config.yaml
head_dim: 128
norm: "rmsnorm"
qk_norm: true
tie_embeddings: "early"
beta2: 0.95
decay_fraction: 0.893
Each number is 500 + 25 x the weight over its row's rms, rounded and kept within 0 to 999. Layers, rows and columns count from 0. Numbers have three digits each. The size before them is the row's rms in percent of the matrix's.

# layer 2 attention query, 384x256, rms 0.0725, rows 51-264, columns 192-255
129:490515475505448514508470516481481553492555486490564504487477518497496533503498524478511539481483470517541494515525481540506510480459470529500468492445502472526512482513485514481520509543498471
139:460504482522550513510525490562504490514501459518499500515477526488488494510486428465519496479468502504564513536522498540513512464474465507506507509510488490520514523516532500527514499508477498
152:470504527514500528538490474501480487482475501503519546473522522499492511508492486501515505500499541541491473474468506520515504502508481479501535506519473533529533507504505506515463488468470484
128:495465503470464505530509516534497546566492473473492525522560511502500530520465518488503500494514498476455517509496501533484528449459491502539503500487516479549529482510448506465508558519462504
137:503471533545535473499513496540485498538509531469454502491500465498504475541477484555486523513502539489467498518465527516536491491534476472487498482512500499478520543465513488503500513468477514
143:496525537455503487511521484446479480478490537526474482511478476503493512502521503502524492515525505477470492507500499491463520531495522511495517440503522507491488471489525485485500519537505493
140:472498471475457487462507503539518508568522487522478521517458525493533492481523561491477486510476520477466495523510472492460482499497515494522479519459498520475479490526507496490543483522540481
136:463486533497464523511531493540455493497463531502465522543477492493492521521521499494516517500483500475533543516486502525498516500454455504533497497490481568500511473507452522458512536499481526
160:505496509447469481495514492557480490548489519517454491567504518482503511458533533482494510527531494453495508487520485471475496487457525564523533462463533515503493512504515473469521508519506495
153:470505488511479479496458530570519492561534461476505536460500497529548520527521519498474504501492502497499492513491481499536471523483513489552501496483493503487501504504529518503560458473504468
131:477521498514516480476461525514522492510503508500482523479494508472464498512473467506443520497486537528510455510501506466464463518522556458592493495514474524536506531530560527544554458474517483
179:536498484520447510484511504492492531504496559520474463531483509529506522478517549490511485517479476458505527522533505537500484488481462515509467531472519496503477495513461525465514513539494521
126:516500459514461505467506533538521526579502416510477536514510531535535499489525523503500517511456499469556517501496483534488511500499453525486521543484468494499508453488517480482467463549503497
087:497496489499487491498490479486538532507486529544500490503495476467513511516474494564488529486469529495429533454503540497486476504536532495486534510473502508531514491491475514504493500492531475
078:480488523517490453505483510481525504477533480495512483517481501533545490523497491494483505525510492500524493517503475510537509448494461521519513501440481459529500505488463513487491485502527501
092:479456496469476503562495505499536486491466527507523496511518522487442496481521513527486490513497507484511489526486491521467489499471489476519517510470539470463503533502467517458417506507449462
103:497488516522489552532471499512479497482469519538496457469536498474484499515474508509492526508508537510480513448497519524472488448527472486462523521510477500481523528500489483484477477455498507
081:491507520544516510474516506529471506451512509491549504464514483508495496516546482496520514482561476497495504504491516449544511532501487512468492463518488470519465505482463489481526477494499492
083:513497472507518507469507502466531505497518530487458519494515532494530467516522452537472508485482513502514462469507461527538481485480511467507452507451523494513497504487518499511571518509517494
095:506500524520541477497485488505526488467492482482506518441470474501521481527499422540480522482509556522479515459498502464496515503498533512502499493533464490529501469542482507526485450453525494
079:492494509480502494446486484520482501514498503499468481495515519501531509526475537459519495515512560528498547456517496529501491501453486562492531490523479521506500475484498511501497516476480567
080:522494500453454482486491474497467513514501515509464435519518546493534527493498501506540534457544535471475537466528525538445500490515499530449513513529545502493506509494575424501508489506526506
080:526516452469491455485501487500518528563524445534483483508472524473514532452498496504522505464476498510524525510502484508484459526511484468546479529506508500477502530528510453536503473522510441
099:464519465522523498508517532548488473509535499514535497484494461518507492511499513512532459473497468533508484439506473476526507478498465491500541483532462446508518497514517512538495453503498528
089:459504537490483507493477487492487504479484527473503539497466439498547478546478440519485480524439505510399476461497488467468550462459538527490498459503463492527517485498475504514516504517513521
085:514501521515530544494487493526541504469523491494524549477488503482507462528496481499464483503506523503499471505509516454516482524566505465524454492488491466532475484517521525471541469444531433
090:491502510527474498498482518501504516522494513463514450523499510487532512489515513501533462519506454516545534449469517505520488502544483509505536492546459491453502522495472500475450532513531540
080:521486502501536539501503528469501512496528500522491465541511538495525552453500537475508472513515461521516533505469524469581454509531456509488514512528508498498472488495482511505490511482543516
080:455504524453499523492492468487492498478487468499508497486501464534474501517484476504493506502517477482457518502503499508470526549465536553486526510493488485489496476505497454484501485526459525
080:490519456449483509468499500506501508522485473508530509495513498553529489522464521484522526495489515469501535486501495507483478512492496478525485503462492567540492527467526478539522456478506420
075:484477508456508492515514475553530531517504497510496486566469498500515489541541501482532516504464490520543509494523465496463504485520529510453442491509517506481496512507475495512525497505499495
089:563470492488482522501523489480509550537452535510458511517483546475527494516488515537467499505489488478447514462457500520494486467477493518484538517497501499519520476497507505509544514461540546
081:506550527505542523477520462488493483459483516487530500453516452531454472487494513512523481452510494517517476503493527468516519489538496465485500489465489491509503466497527513535508468476512487
083:477494538513511481534451503508488530457507523458536521508502505507513513491501507486473482513448534494484480494508512494520522496464514527504503501532480533457498501501481494518488494503471490
079:461484498508487491515471503505510499521503505476486499518507487466509523511488491475473467523466469518501532488489501527513504495554494494468489561522463516480521496494502514512457537505517505
088:473469486496516514538525499523500515541506507498499513522517494508492513516519482509519447480493514484505458495530467482459552452501494481476425505460528474520493470540457468509486491532506512
085:501519519494550474525509483530510510504506539512479492507494516476495484510503492521461521475521492557436501560506506491475483470542523479484479492492492465500489481501482513517499486468521467
101:500471538483510524492526465465493500454430541523537506487510499478502503489455483468522515472522498520508542498529500510471504536439492518481508531498486515499491470517500496514531530454490507
078:517516546479539537480506503463524488442507537499513503501559544454426499486463515509488543469488491509504479538491529477514491492514505511482469509510516505510514522496542467511541484493506524
088:498532479485496544461514503527492478543514478482469497503530511529524491496488510525549515445504522530517495502524495499483520530521500495500513518559519512499497472472562458526497460498490512
083:479500548498494496481506479511539493489462537484518486476470464515474453478522470507516504507473470503461519511520510512483524478456535503497516501533494483530479528522488511509504493481502525
081:510498506505503490474524457499542522514440502484511485480467512498483483496533514512492498535495474471462479496469529537497520479492501512532573471481490496513504502501540495512505514461505567
077:489503502503520512522497457539484500495508502500512484498515473537432483505492519516499476507503492537507453485530452499483533451470522485499511479482492476513500490536520550506514507488475498
086:556483533530494501513446508535506519479501523521488494555482525480514501526487513521491511539516469506468488456478507514493505493546552502545523547516485471485507516479475490490540538525517484
090:483542487475509538491512485496493486512482507536515435498508540523534473510498554469499511484506504575527471481462508507488480477527472483517511495521502487470484518478560504478498506512474461
075:542497478483500507499525469513493545508488495533495497514507513537489533524495481487504505489489531536463500502532520465463508456515481506501488485511542528536486517505474471517515491450548456
079:517466476537469528469542545526493521540509528553486535533484532493505492511524466498499524527488478502555519508548487522509496517532475479534458500472512532503474486480508540506532536520543447
082:461523470483531477537507503526489503489477485507474500468524490532468505520465496480535448502532516511485459522501484511484546530497471513491552438558495473495487474497487530490486506491493493
075:480468471465473476490548479568525514531509462520442510503531505512499500533481479468499474466525482501489526517516464503528496512462507502507471558511493499492483494502508490503515490510464503
081:535465507508516493538471536515510503460487509495575488527505446471511489510470515494516468519511481515516510439471519494507487521481559485537540492487463462507499520551511528495541503507549490
085:475506546524519482518508498562497508489498539490483503503487482495513533486514495507468529506502466469518496572508484503501520495489506500489484494491510470499506493536475477415504516486433457
083:486517549494487504479490489551462532480510493498535483523481510513495490499502491498462535488500470468476535500505470488498518494505512528499498517493479465456514520569480474470529504503499492
080:515479455485511466528490474457498515459507543565490510481468542479506495549489516466492464466565534524437489548481535510501460471462466472531509526524503446490495464468477509522517514499513525
085:469507490475463522506467510538493511544486524482471471492495503513477490509483536481517502502506517480502504431492506488439504483543552489496496473510499491486508480489517470511513512515517485
083:513465495498504498481497507469512492495480487509492478520488479531510482487501524511479486488492523497488535515488522493501503460494531500496536517515502503474497479501487484473533496501531575
089:559479475497498540509542532482509509505510489502518513519518514439513479487484504503519469481543502500503532514491449503536470500551461451496475537493479514512487530480500526536451503422542498
083:515537514492520495498502518494481532461470519468512509502505532436521499532500503486503443529501500522519478489463499518498496482479497500529514471491492488479536455492540496524499498546504479
086:525462485532466497507498514474513510556505508519466487505500548505493522498543474488500507509495469486541549496502491519521481487551500448493485555493494502495474515498478498507465519516494452
096:520533513537487505463508498515497496494548498478484493495575529500479497495484458568449533465497494464528434488547511490486522489497511487509490518473534486533499484505506469469512478493459449
078:515507494503505497511522517466544480500505504477555507535509525519503503452534546489487485464531474491482543555465526509548497536532465483495510510511505509467501526495480509475476498470514539
077:440513526491501494477508477489492484523491528470483501501494477507495531535526478478511485474465445525429466522498492490564530522501513466481486486502501460534479447463477504514537549510475520
086:501503473448449524538507516472537493511507524503520507508514530475476510482487540540500475497491507508487461488504535510465475454492465503514503478402489509497504490502495470491458518513461470
079:492514451482543500518491535506476527458540469512507500470504484474486500468488499499470458491476510496498495511496502496526508511495486468482494491524511526532521503503473511489491505475530500
086:428509494489555474517460483467486507523518499468491468478498507537504523458517472507475483477467507506485490500490495476469482519500533475488513501542502522483486498536498514487511526493510428
083:488486563433501464504502460508511490493531480477538512513545500464506488478488499528489486479465487489518501511464497516475493515487537512485546497489492479472512506535495462491486519505485492
089:506486510505499494517458512535514514483515465504548481519524502498472504528509561482513515507510478504564536528486477526465517514516524494527525524545502481458519530507509536473549470476475497
086:439507490475488481508519481500512506501495521502479538487491499475474526499493490484485523470477498503441488526524486513509467497516487512477476502467491496502505508484537477479514537511498484
079:534509482487504518514489506484501481547491521509514477525519537503526520510520577464504471514490509513526506486477508497493490476549480494522514517493484521495506524486507491492478498518516486
084:475512483491415503465496508486483475547507505516506489477460463499485505479538542520516482489478476489498568456524474529465490489545491474494530533516525497485512519470492506498484462514476509
078:504522530503484517483492531543519531460523477489472513505503491483531498511487449521498469524541495517525496466529503461492506498462497553509508498478535505526497513507519474509502496491449467
081:500509474488501513497474515516481478559485513492496508460529458503503504505493504488446499513458506559530504519492465502498488520513441484495465517486515535477495481442491520506467504523467523
083:498497521484542479525479503456507476476483528486541497481489496465496491488476507490457506498489507507497493517462504562496496496512515511489523505466513507445514482484511494484466520510519572
089:474531530487494485497454508509490507488507507493476482485476493516487493508488518531481532503559502578497465496496515504439552499527520507469521506512510472464496474490549474487492479481537494
081:505507531507552498495475492534465494451511471461531466482493464480511514513505452503489465515570485512535526499505523502509488491517505474468472483519502484472499517520463497500499483486492490
085:484472462529486510525496467552486502544499488497428475504487462561552504509486497503503502489529509512485516486526476497460490432515542496439467529520521514512492532497490465480557502465495513
084:485498443492535481515469506500502480455518501481467489479484467512501518477507487510463427498566537539446502522498489491502521496502511480468508494480521490475501489472464505503519525518501553
090:501505483489451484508513491466496521463548498473482507469503513487481501487481474524396494492513495459492487532543493509503492527484489500482467527432515511490510498533470508489466485484462509
076:485492552517464487519486508506458542517471526498482500514522490476470481527501508485510505499474470502556505541508528530549490490525516494502515518561522459514508486505489522534499469469484538
077:492507514498533517514520517493426513467477510482496496515520500480507495502478483532504503532503452546462511492488498498537485514523511543526513491533531498490515498456517519489504477461551510
060:459464541531509505485470494526511507496506560511529468432481517520503501580479492549495505486553511521470495436506520475533509485511481486466530477487482477501479487535473517468499496474520491
061:474501518489484531522525517483495477486464493499504502440496525484481523512463501534460492503504489470498476477503508496504540468475470493510512483489454487514475500516469516513484477439464496
082:499531478523512491531511445507482469481531462478514487484558517489528483508514464513500505521489415523492514474486495491523502473502487524476541503524482495478525508469507465502511512500490521
083:496509465473489492522514551509510500478522489487510515508511522481457543503513482501499507496523531442516498514537516517492521436498458478480492474495469529489510501493531487493484494431481533
074:517469516487501547511504533502473488515519503549477517469503483502508488475509524535478506485504517476520476508493481462528510533529432485521528508517527509562495485526476481508488484498544497
078:495548554521538483523486525470462476446489511515521471495442535478518514503498494517480477537503488520492484476492496509488470501513477514491516556505487516464525471500512507469462519481543480
090:504493567489531486508501509455476471473456512497498500483502475512538526539492543507509501496513532533488501518523500483542505502502485506467525477519491449494485535536505429460490501511495518
093:489525529505536505505513503551495493451473560477545525468536535497474550506480478506530512571545482524543481504506471506484511494505472531481511478506487489457499528466524504507455489491506488
119:510509475455457496494493525486486492516526474535505447499505497518471473440505500507514492475539508499496505477522468493479519493500519484495536509497483522521485530523472522533539471507499457
087:503534508486480543512471548487492489533524456511534489466484467512501457450502513484522492464505488524518552513519479519466484475464465512498504501513491507501489515504493464502505514508512502
083:503529471526469520509541479503448474519503514522523478466538537534442483519533486495552498486515504485521492434514493528498493480522517541494489528513498486515515535491520512481450501476475488
085:553519511485487529475489475467542480500513500480461473502541463519519477499516470532461495458502464501492507451481523498477515510510478504502522512474513509499507560502496505533467531476471475
078:526530525506507475533442483440465483477474486470542469448513474469528497527489493525506551515521485523515493509517484510505472487514478506476517546479512487519535493499505524478522487497554530
082:451490550493491499492498473521510488490482496507485559503499552534503512538532534545500501502468497529479491459504507477521502482500491492550483460462498525492487475484500486469502487504543526
081:471476508497483500490464485513501519516523499522508484485469514519516476491489572502518515535483481530506525494494526508486506538503524497548519486512497490503496474549470519506521476502500534
082:475472576504540532529498533513485481509503503484537517470498500500514516553479521544480547515449516503522484471515500482486493476503507519495526488507527421500484520534503520475489505508529512
071:493467547489511473529477501507453503539484498517534517486467483484518481543548546532493496524476517499500510519500475490461514507520529480515521504501510462504507504538480518463497534489513541
076:488525518525460452497488455549476494549501534519461531485523492526530516514515493501487556478501481517502471460511488512522491485497504509513529534539489470495509494494497533513480487544505453
073:558502488489482515529470553460492544504531510485468496486445484460513498467501495501505516493509526482497517496495484526528476531480549517531503542531484521514495498522456479515502466522505497
081:516506538500496496508508484452516521521528487530497470467494507524500498497481499448514492528491494519564526483479540521489496519511513488555520500499471505552502473479492522501522510524519529
080:566501518496480480548464491493491520531512520480481456483517467497510473457539506502472493527481472506524505455525529507490506513476544496519497497529516492528480536502518492499509530549483495
097:495505567525484462494481485484519490519519537483524484487510530515501490480472500494458508581511466482498489491468482525490496498492546506493524514517507469466524543505520492515532530542525510
101:465520508513506503474488482505495485480464493454493530510487516441529500524513491525483464507490516504447506479452485505515506476530473518458504510499510492492507509469468517496462478501460489
075:523464485478462510466509505510498557464509510513524529519475469468426496530480490512476451510541471484499493508523522525514496504482504502511490495520494515515500501485487484506510490514494468
101:520484510472517483545487513493495500515500499506496478485461489519554517513470543496495484495456506525454504465478506474488484520494487518515538530481507464481480452566531472525549503516533508
100:452481519526550505487501454490501488474487484488475521535511497484538499523447514479509535508489529517468504474467575520551492503517452520476486471517505473484507494470492487495500503501495485
098:541486526507467529508461493455491510509531454480548501489518468483487475504494542471502500520481448531472523483479510542533495496523549473503483495513510510489507491483503512468522501524507532
077:505527523484514500482487480427517506502469531423512486477549515492518483527494499519525513499493476558506513459464493509502525496515476484513515507511507506550514525498469533471495526513464519
089:537487520494465487507455514475523495538518491493510477500477484497478487501511543483499500483470466529485511485490508523501489492494541473484495495498501518469493508498503515504519507567495533
074:468502511514528533521502486515474468515501461508482467515511475526508494495480522480509538529517499493502496495468467516501474506508521491492528530521501478507500558484532504499570478505543524
072:533464550467517485534522483480500512538508490508486495522471529500566523481486526498500520566478460500527508477475479498491527514507517507520519514481505473501505493493566465471526523502507449
085:492502489526559499507496502523507450454468515486446521514515496495510504533473471489513517483549535516510470503473513491492506501502474492512492444475504494497533505514521496483449504447467500
093:533504495472490460522475488481514528544536471509495477489496507504528498499500536476506515546506452492480535495515479499484473549505522487519505516508531469481484480499526483503569498549549475
067:468481524516528510550513480481498510474503506483498489488499510487482510524484476492518543484509515498513485487461486490514486487487499487526485514476533474483532489499519510507499537482449472
077:486537493494511516475505525503496473471486515482478504502508486517482499477498497509516455476483516503537477523514494478495518496476514512513505498461497521519479527552470454493467476487466529
094:514527496454472495480495509483487508547504463518506450513479509552510510488527519506525468499493457485510529516529484477490498523493515507496503506510498541508470483502496503499508479533535494
103:521493501502520502477531468506535518479519507465547499473534501501487516506539479478486467452518524533531521434502571570507506487537451481452507517512486523464500482446452525482443461516471509
090:533462516478510449512464535499499481529473521509515521491535501494524491494508523479457477503479524478531501534502490493492541516476549504498469468484538474503486462492503472443583525499509474
080:521480501484522489554498496496496495489510483511533455476482508488512513498482500452495507559460464491477507477509506508507504493481489500519482507526511471496491479511549497498574521521536486
099:493478495512548511527521479512510473473469528493486517509508485477483512525471464538501517456504532530495512497441516507496498474524483489473514502495481476504538499532508504503471496462479506
098:492515526484478494487494488505537491548471497518511524550523538496490574505496499491462479515500515454485477498499476479494511507499587501546503488501492480517538488530535512524566504479495491
117:506500496505457512475496471473538517504499520498500505517494490501502481505515550537487470516477460542492502436485472471481490537535474500480502527491507528473496476506474506432484508500508499
095:508520467493444489445481500516513533561514474508450459529478521501523512471520530479455461537478483446524516489544512503500500566479509516517499477501496522485461501492501482476533512534545484
076:526483502487516488522511497493504526540482512472505480495505536506542489514480513453458487511430487476529498482513487502529492503478444522528544490471522502498532482530510506503533527534534498
074:494525511525511505488496496517519489488482525491475507491517499578494471507501487507526497505461500494516497473485514503517516555480497559541528527473488518505515520526470475475501521502487534
102:523503481485489466508491510497510543537490528501482495508476502498546518499502540471458439542479485455504512476525474466527492536494515532512509506456500503481466466513515492473544517538574509
098:506468512481530479513512486535505482526509467523527502512497510531499481504477482520539534499520524462475491493493534523504510470497522478497476496505479496519530505495519504560555495456495475
100:467491494468464507479479492533467488499513520521475538487458490474495475507484544486509523478477526475474483498499466433512490506520574484532490496516505510504506453546520470484514519505489477
114:464507535523507549493504476507490495478494453495497491502515496490461508520467453504530514471530481508485467501462547535507505452523471467524482527524477466512530508480490499531454445460475469
113:490452476499494485496474529492500523483542496497470508519519502449481505445518520482471462506511547454527513553501508528506489476458472484468486508488487525489472475458489532508525515482500487
128:534482473485470495496482522499488537461541468504532441527515507480479499447517508496506472500520478527485510539514479490520496475480501495463488517505484523488461524472475538508508504498491481
098:485468505483542471529501457548525491527504478507505487469511473552492497528469491506536521491526520476539476481499490539495488493495486499522515482465496479512521495454565484524506470487504426
103:494471476499526498493475518458505490493533483484469511559535498478477487452514492537519544495528515541527535503478507501511499523509500486468511504499488500513482479512461533522472524478452502
115:505595504507487488493495472492470462482509482503484464510525474515521493492509500513519533496517463519467504506497508469523526519556529511474495491546507521493490539519486445493446495509494546
182:495479514530520536526528517505512459484470525483537534485467483489477493528517450535510529483496544533511477494459526547503513471516492466490508480555501481490519519524507509512495488453455527
071:510526535526485547490502514446490468512494517517522511491478498500448488513519496515503507505500522510453492505484484454489538553505570482499471492520456506498489506538485520543503511472492516
111:503528494503497509505506504464472507480508525457487498493518454518532490493508514524514513484472491566500518461502509457514497522527516528477509506477493512508483506544475504468427525518496522
151:505501475506484462474486497512506537537501507471482514511501508497536503516509542480457451532494478449513512475525495470496493540479491518515513509475516518442482473469512501453556513536546501
110:479518509508498464482500475556507493543494459504497514488483519499528516516475510496494490515490494414521494476505503493483503516506512476548498508487519482481522486482544470519534464502507466
236:469506524518510533517504494499503454483470475505537535461471486485482496543471474519520519485506511521469463474462498507483518493553525463518506497546488472514537503535502475535467501456498493
171:504510522528520524541517497457501497449488500504519492488537464511476498501500455533525547470528507566469493512461515535513505473524482489443517500530502493508507505497484506507419477473482516
180:482481503505499518521509491539533468545509473526529519493484513491462491494489478524515512487486538467480490537476497548469525465497496450513468496534481483513520503481514477570521469468479464
105:494492500518484515503558533472483512523492529468487473519504498512504507484474472507485495496496482517574525492499476509512477447523467505532503548478530519495502493529473512491456539520477513
116:536502482480480446483520517505485502516507517505478459532516495484529502480517520505498469518506480496546530519505501502496479503470458511485472522496500491472479509521484484457495500509492525
101:509509493464512498491503503536500523496500479456496484507494507495464503472491523504469480518532464492497503491525462487497458488503491519471557516458499550464500523496486497509526541489532476
118:539463511496512476509516468469511526513498509512510491493472485489451513541492496452477504477491513472500520501564513504523493449492467513491481481404509518534497436494502514491493499517468503
094:482514525484505518494490472459515482526504501511521476496466482523484518485476525528500515496498507482502489478484477494528498525544499460514482490444466505494511478496529483520448515481520484
088:517528509470483500510491502494510528484499480487518512497482486497499493520475526488483481517446503482508502512522492492535478478504503506507513484497472482538509518503476522493554527510537489
089:498510487525514504491513496510493509449501516475500537508459522472531516502488494478520506473493484506529493463505489506506487499510484506547558539473499508537509513536493501489485512508471482
120:496580515516468509454523492499502469496493493463497540514497499496524514507526474539506491529501489522448492486471491471501512504552558454499476479594510513470507517499489518516491501488511514
090:524540513465515531516479508503539535506518475455514430499490568524516509484573514468476484494500504504530517529520432528500483503478496523472478508486488515506479453469540511475487475528490501
096:471553488475476474480491504508474498497489496549517504495423475492485464500492488511483469517496504493482507534504458520495460495581483479512542499481511489475490504496485509480474466530455540
086:507530495463464464493454498483526504481498489526520493504496506490526490517499507511512496485512486500406509532500495480465528504510518528488485491501534487477486486517458566516487570498462514
104:496509532478498496516488492530501484525482494524493484503514481536533509543480541468480502537455488471499468475533494465495517528481567508509496475483535472504502492518551483520570486511518535
113:503504522503516534521529494493517485535460534510507514481481512483479457512513484530523505512491501494552507485490486571487504479526474472531528515497456504487539483502487494508437528498461498
099:518495502488523501509521499417511479476504542492494501523532522505509519492530456489474501470515535513540520499483472523493473483513454524466522493465520490479472502492512512476524517500474533
097:516517476521534491490394503553479514517490450513498481462535524507528496498478501485517492502530504490516505498487513537471471503487485525524548474540496476478508501455527497507503479491518474
091:475537518501522532545510518532463494544495504458492518461517503502474473515475468498489493520481513496542503469496485532469495464506499481475527481495498503509539524523514482515507452470514491
105:538516431535508503472491471460485519509498470471536496490526521474516486505481480491482449512431475462548514460506497529470502497479487516513488559505469505493526520471497534506475496519479518
100:492482503489512507570511504480535470489516521483531517501512471471459453533542487534511485477489505533487540518469458533492501450521490464457504481536465479523504501510484494511514507492489509
114:441514514477494508499509462528485469520499484507520505483466508508485499511478491532496517494525518505478469474496485500465498523554528463527519459538462480499489517474526481533505468457496456
100:472508483454459483543488507488500514500507476510488509493510518496502479489489537444475522494477489481467523498581498497444498499477514498488510538492540515500510474538513458555522529508497548
100:472492483507515506497497504520517495488514507487515511444477489558508476505491538465488483471472467494574466488521481492470494497486465512528554490457534522505480451513517464449518487536524520
089:509485466527528531504438491440527503502498496486528482481510482538484483526509516476458472464554520494557500436536495499476536489524495477465512502466478506519504523518547509497499477517492457
087:518470507503533477519544548564532550521488494488466484508527543474491464473501496519516483509540528495477514548459527533512526500471462524506506530522558526462501488502527496504463509495486483
099:506436548493493517531517512523522502517496431493489474493506510497492517489467475473555553469475505502471469506488493512488530492479514501550538499542531452517510464483517479539545526484506478
098:529499506491526490574462543464532500464480478514536492480462520481467464468538512494501484492514498492456506532474450538508488508478486517450495499493508499519497489524541505512488536492485501
101:446502500499553476512489485520534506509494462499472495527474518499522502495485528467506537502513471484506496512519511501519494494466478515509485488477482471525495482480521477486569447553493490
098:479496532482494491503492506512520525484495543483521494495544495536532472517530511500490511510491469514499499517483500460495512506462532488511463478474472504506477491521451519482462550568518496
098:478542494504481500493521457469448492548493516504474516489466570510525481518480487451475497493485531485544497486519493502532540514510529523509495465470494520530512503492540474535533465503514488
101:429502491525479523487465539491427525512498510469507500462492501495513497484448486494518492480494501472497461492520427510536532486476469491492464513458507528468496529471464532531488482539466463
104:480496493494513489470495519512537536492518517506472508543504480499518513498492520498481477516501478479534489497517500476478435519480464537487495555454493510458485490448505481442554488529541481
092:502502477531494481508530518506470517523492493511511515496522503460490512534521486493486501489520477504561533471519507531504486482506484511516464463479472499460500481509501552488529491529502477
085:526454510486511544523486555487523502494513454515493456534496505528509520474476518494526540485499504509497516533487483518501490463502474507465477507542497520458495438492549522584509514485485496
098:504514511476494547532424526518531531502487521514506445499421479491538508504480526489495484495482474503487465487500458535453507533546482499502531506476529526459513483536488521492463476535501496
096:479505519493522514493440492479509508507501486516478486477452506497540492465475541493504486510511546486524462461500447476509491479498464462485521489461511516443496495478532448537525531496501455
111:481546488507515533500485509472488509525475485460494484477517501503505459512494484552499465522503493521485525475486492530503520496562504506481479477502486511454523534481505536490433474473452525
098:507472481525468515526478495399536505501483516467519504499546514539520509528534504499522508478528523513482496506479481460532553509494539516500497478496520463548505507495489492466499527501468519
108:494532514495507505497542518509491463505471451543498511484471508489517535506472482504514511521497521516465479494487530498467510509553541479523460499567491479512505490498534498539481441480485518
098:526497528518515500489505516518510539538487530489466498518515500542530474507526528512491485497461500488517533482539503508479490497505461520562522490511472481519476463525502475466525497565518464
101:527500469513495485537493526498542480479483480515494527486506470523484505491498498472471506479509466480540462460544467497461468544505468519506545520484482486491480510559498478461508474531534447
104:494540481474486466475540491494490508519478503522487507481480547539556497507502518481501498521491509474537463477561508487494508535547514517538455515434492507507510505539502493456513479550499478
100:502457527498502472521466465479492498491517475495482510498509472517463565521504492483489493540518485489483510510541473517516494488492469495488475486493504512483494497472539442475511502527533466
100:546544486486521506515524529524466468485468538529540524488485487475470496528492514516488486517471488512497492484498530489492521460482525503499507569529487508506488516522487551527529549487470537
102:480410529509507494508466516493527518507513459526507481468518509470470469463508504468484491499488463465471516504507500496519482527432506517503497491494454453520496498504467520483544494501528473
097:506488487527533497480492488464518490468470521495469526519529502483510457462503523512486474484512508480459486467493499501432487539525498507468601527532537488479493493505493489495508520480489543
099:475516479491462489459545546477493497520482492492465531496469520510470508486540524528457457506503541487497492497494438545464493495528460497513500497514501539478470472432508479478462500478474537
099:527568488509492507451515476514512490491489514503492486474480497505517478491540524549502484535506509508513500471532534444487482529551511481544507450502466518482507526525518501484487457498509512
107:482505453506483469523502523530470534477488503465519548470491444498523516519474503534494524510519499509476490455524488475486495502507494539512568518477481485543470483502479547492505548518532473
094:472501524503454525507450503514475495507500521492452512460505499539524506483483531506528518469486509499485489498531539474498510518528521479537497487511538553494495493536519467519537463504498489
096:472486539485508511531483478496515472505491480515490510511487458511506503512464524495506524497529500504435483462474470473443535499500552475529515513534524490518503467490495482549513501474512510
128:508496445496494490444495528461491535492509525509472491513502506509526522470543529530490452532510460523494519498504490448513481541500476505463504503477493534481446499497480510446457543522525524
093:507489508515501489487411500499505508498480480512531538481470516447512479505498510489522492531491497490535474502470503499490503513477537507457519512501521466488486533480501503496498528512481494
091:532479534489475458505488477466478520482507539526533512541541480472517525492494525518479480497458496493468509535471513510535463510482514483458497501510557492526471541493477479486475542537483485
095:473461516513518477486467488515533485502500446521501502509492475523449487466512512466491499493524528497537515491491526521490486482488513499471477516485474523480503474471541483498504509463474487
096:502493456539487483468556521494473490487504543482497524462536517505523490520541486488511443497468512495550490533497491491496530545511507548545495488473510502491486512508523477443508483518496533
102:516497468496522468528521515482506537490486502481511550483491481482476487514514467475485497509517510474499534514522502520518518475472470517489558513449515481530499480512507529500517501508512480
090:492460511492471524488486521503494494498528480506469507475449527510531480489466494510536507491491478497482497532519467508514475534506431473515497452528502504461500476451510481511499502468541529
101:463482520483491501489543518541542504541493496519489505492493471457482511513510487505512528488472534496482511539471529518564468510497501481528512491530478469556506503477503511524519498487489511
088:494489483482458501523511520489495530498526546529485485498458525487486530490504497502507567468483457511488528456514467515493510478481491499495478508493498513506482491572462511517488491522487494
100:495507518485493490479485529488519569549459544493482523475486522467516463530471498489469489531481527486495529496539552525477511507526488509524434498483484544513497449514488509508496514509491511
101:499487457479479516548535502504478542494490493489493502508503491491510502521532530499439511473480506472513505453536475492453519529468517526479567512479555484483495514554502471455507550513520508
091:514527534465505489518509517479487501487517548516482495496511511522514480495542483529521532504506490516469502525474490499515511525501510488481454487493516525507483520559495486470474500496489496
092:466470444507500497536488495476495486471488470498499562537461472487485488517494478514525467526515504511453537534498501528505535496468475531488499514486477461522502520478521484481544497492515500
094:488503538500459518487528511485496498500518459526524523510510485476491489496538515483518493476468506501515491486519481505492493480528503452481472466513504481474470464534541527489481519526480531
099:528453495485524492523515477515522505502501456501531498519496527451505484479510470469472493507520521442512473531496497520466474496420502483508499501484525511514532515486495501493553490497500463
046:499484515501496511499513465497542525494521472509539476492469475475498544507498503459543497496538454493513501467539536480538495507492544487527486480490498534443489500475524490460489537498540493
041:488486475511501496497514504518507524480528508485525547481504495493502492499549558551546446496498521515483499504433439472461490485458494521471536513502548481510517478474503522448514458495503510
048:493529506501578507497503508508506502481508460540475501490456539511478481527490490492475488529459530488525506469569494533495524491484485520511517514539479519498499480500486557461481483506528545
044:517488525465501484496495507533460540512538516483496554490502499500445471503490512465533505471498515455538448483498519494535465482553477503486494500486532492499516474492439464505540491488479492
044:485526504525549506480432518502487538489483489477479545496509466521520539505571487505477476492460503506552485542499502464496517501508452512522512499509518483540526492570503506515529449504490501
053:478480460501483539535503490512446486499513462523504492529478514487502518499520563486508501503480484475504545533513532473489494505494509495481521521503539491474533547487462462501504473492574479
044:513445464506542497480532494516494536513521516508527499501483500505462464530457517525532514485500519467464485461492451504524469522477521471521515482527516530504473501468463526496524482517549492
049:495542524520486500458520510492544522537498484461505488487522474554512466480535494545485485504472475483439475520509495496531512514476506537462459488518506501518487481514540506505497522470490501
046:469493505461501465490473517497510499492488505556488551535497502546482545530490502489486490498460526540482495509513510488520530467448479529489496529505460499472476472520506479509480468523483497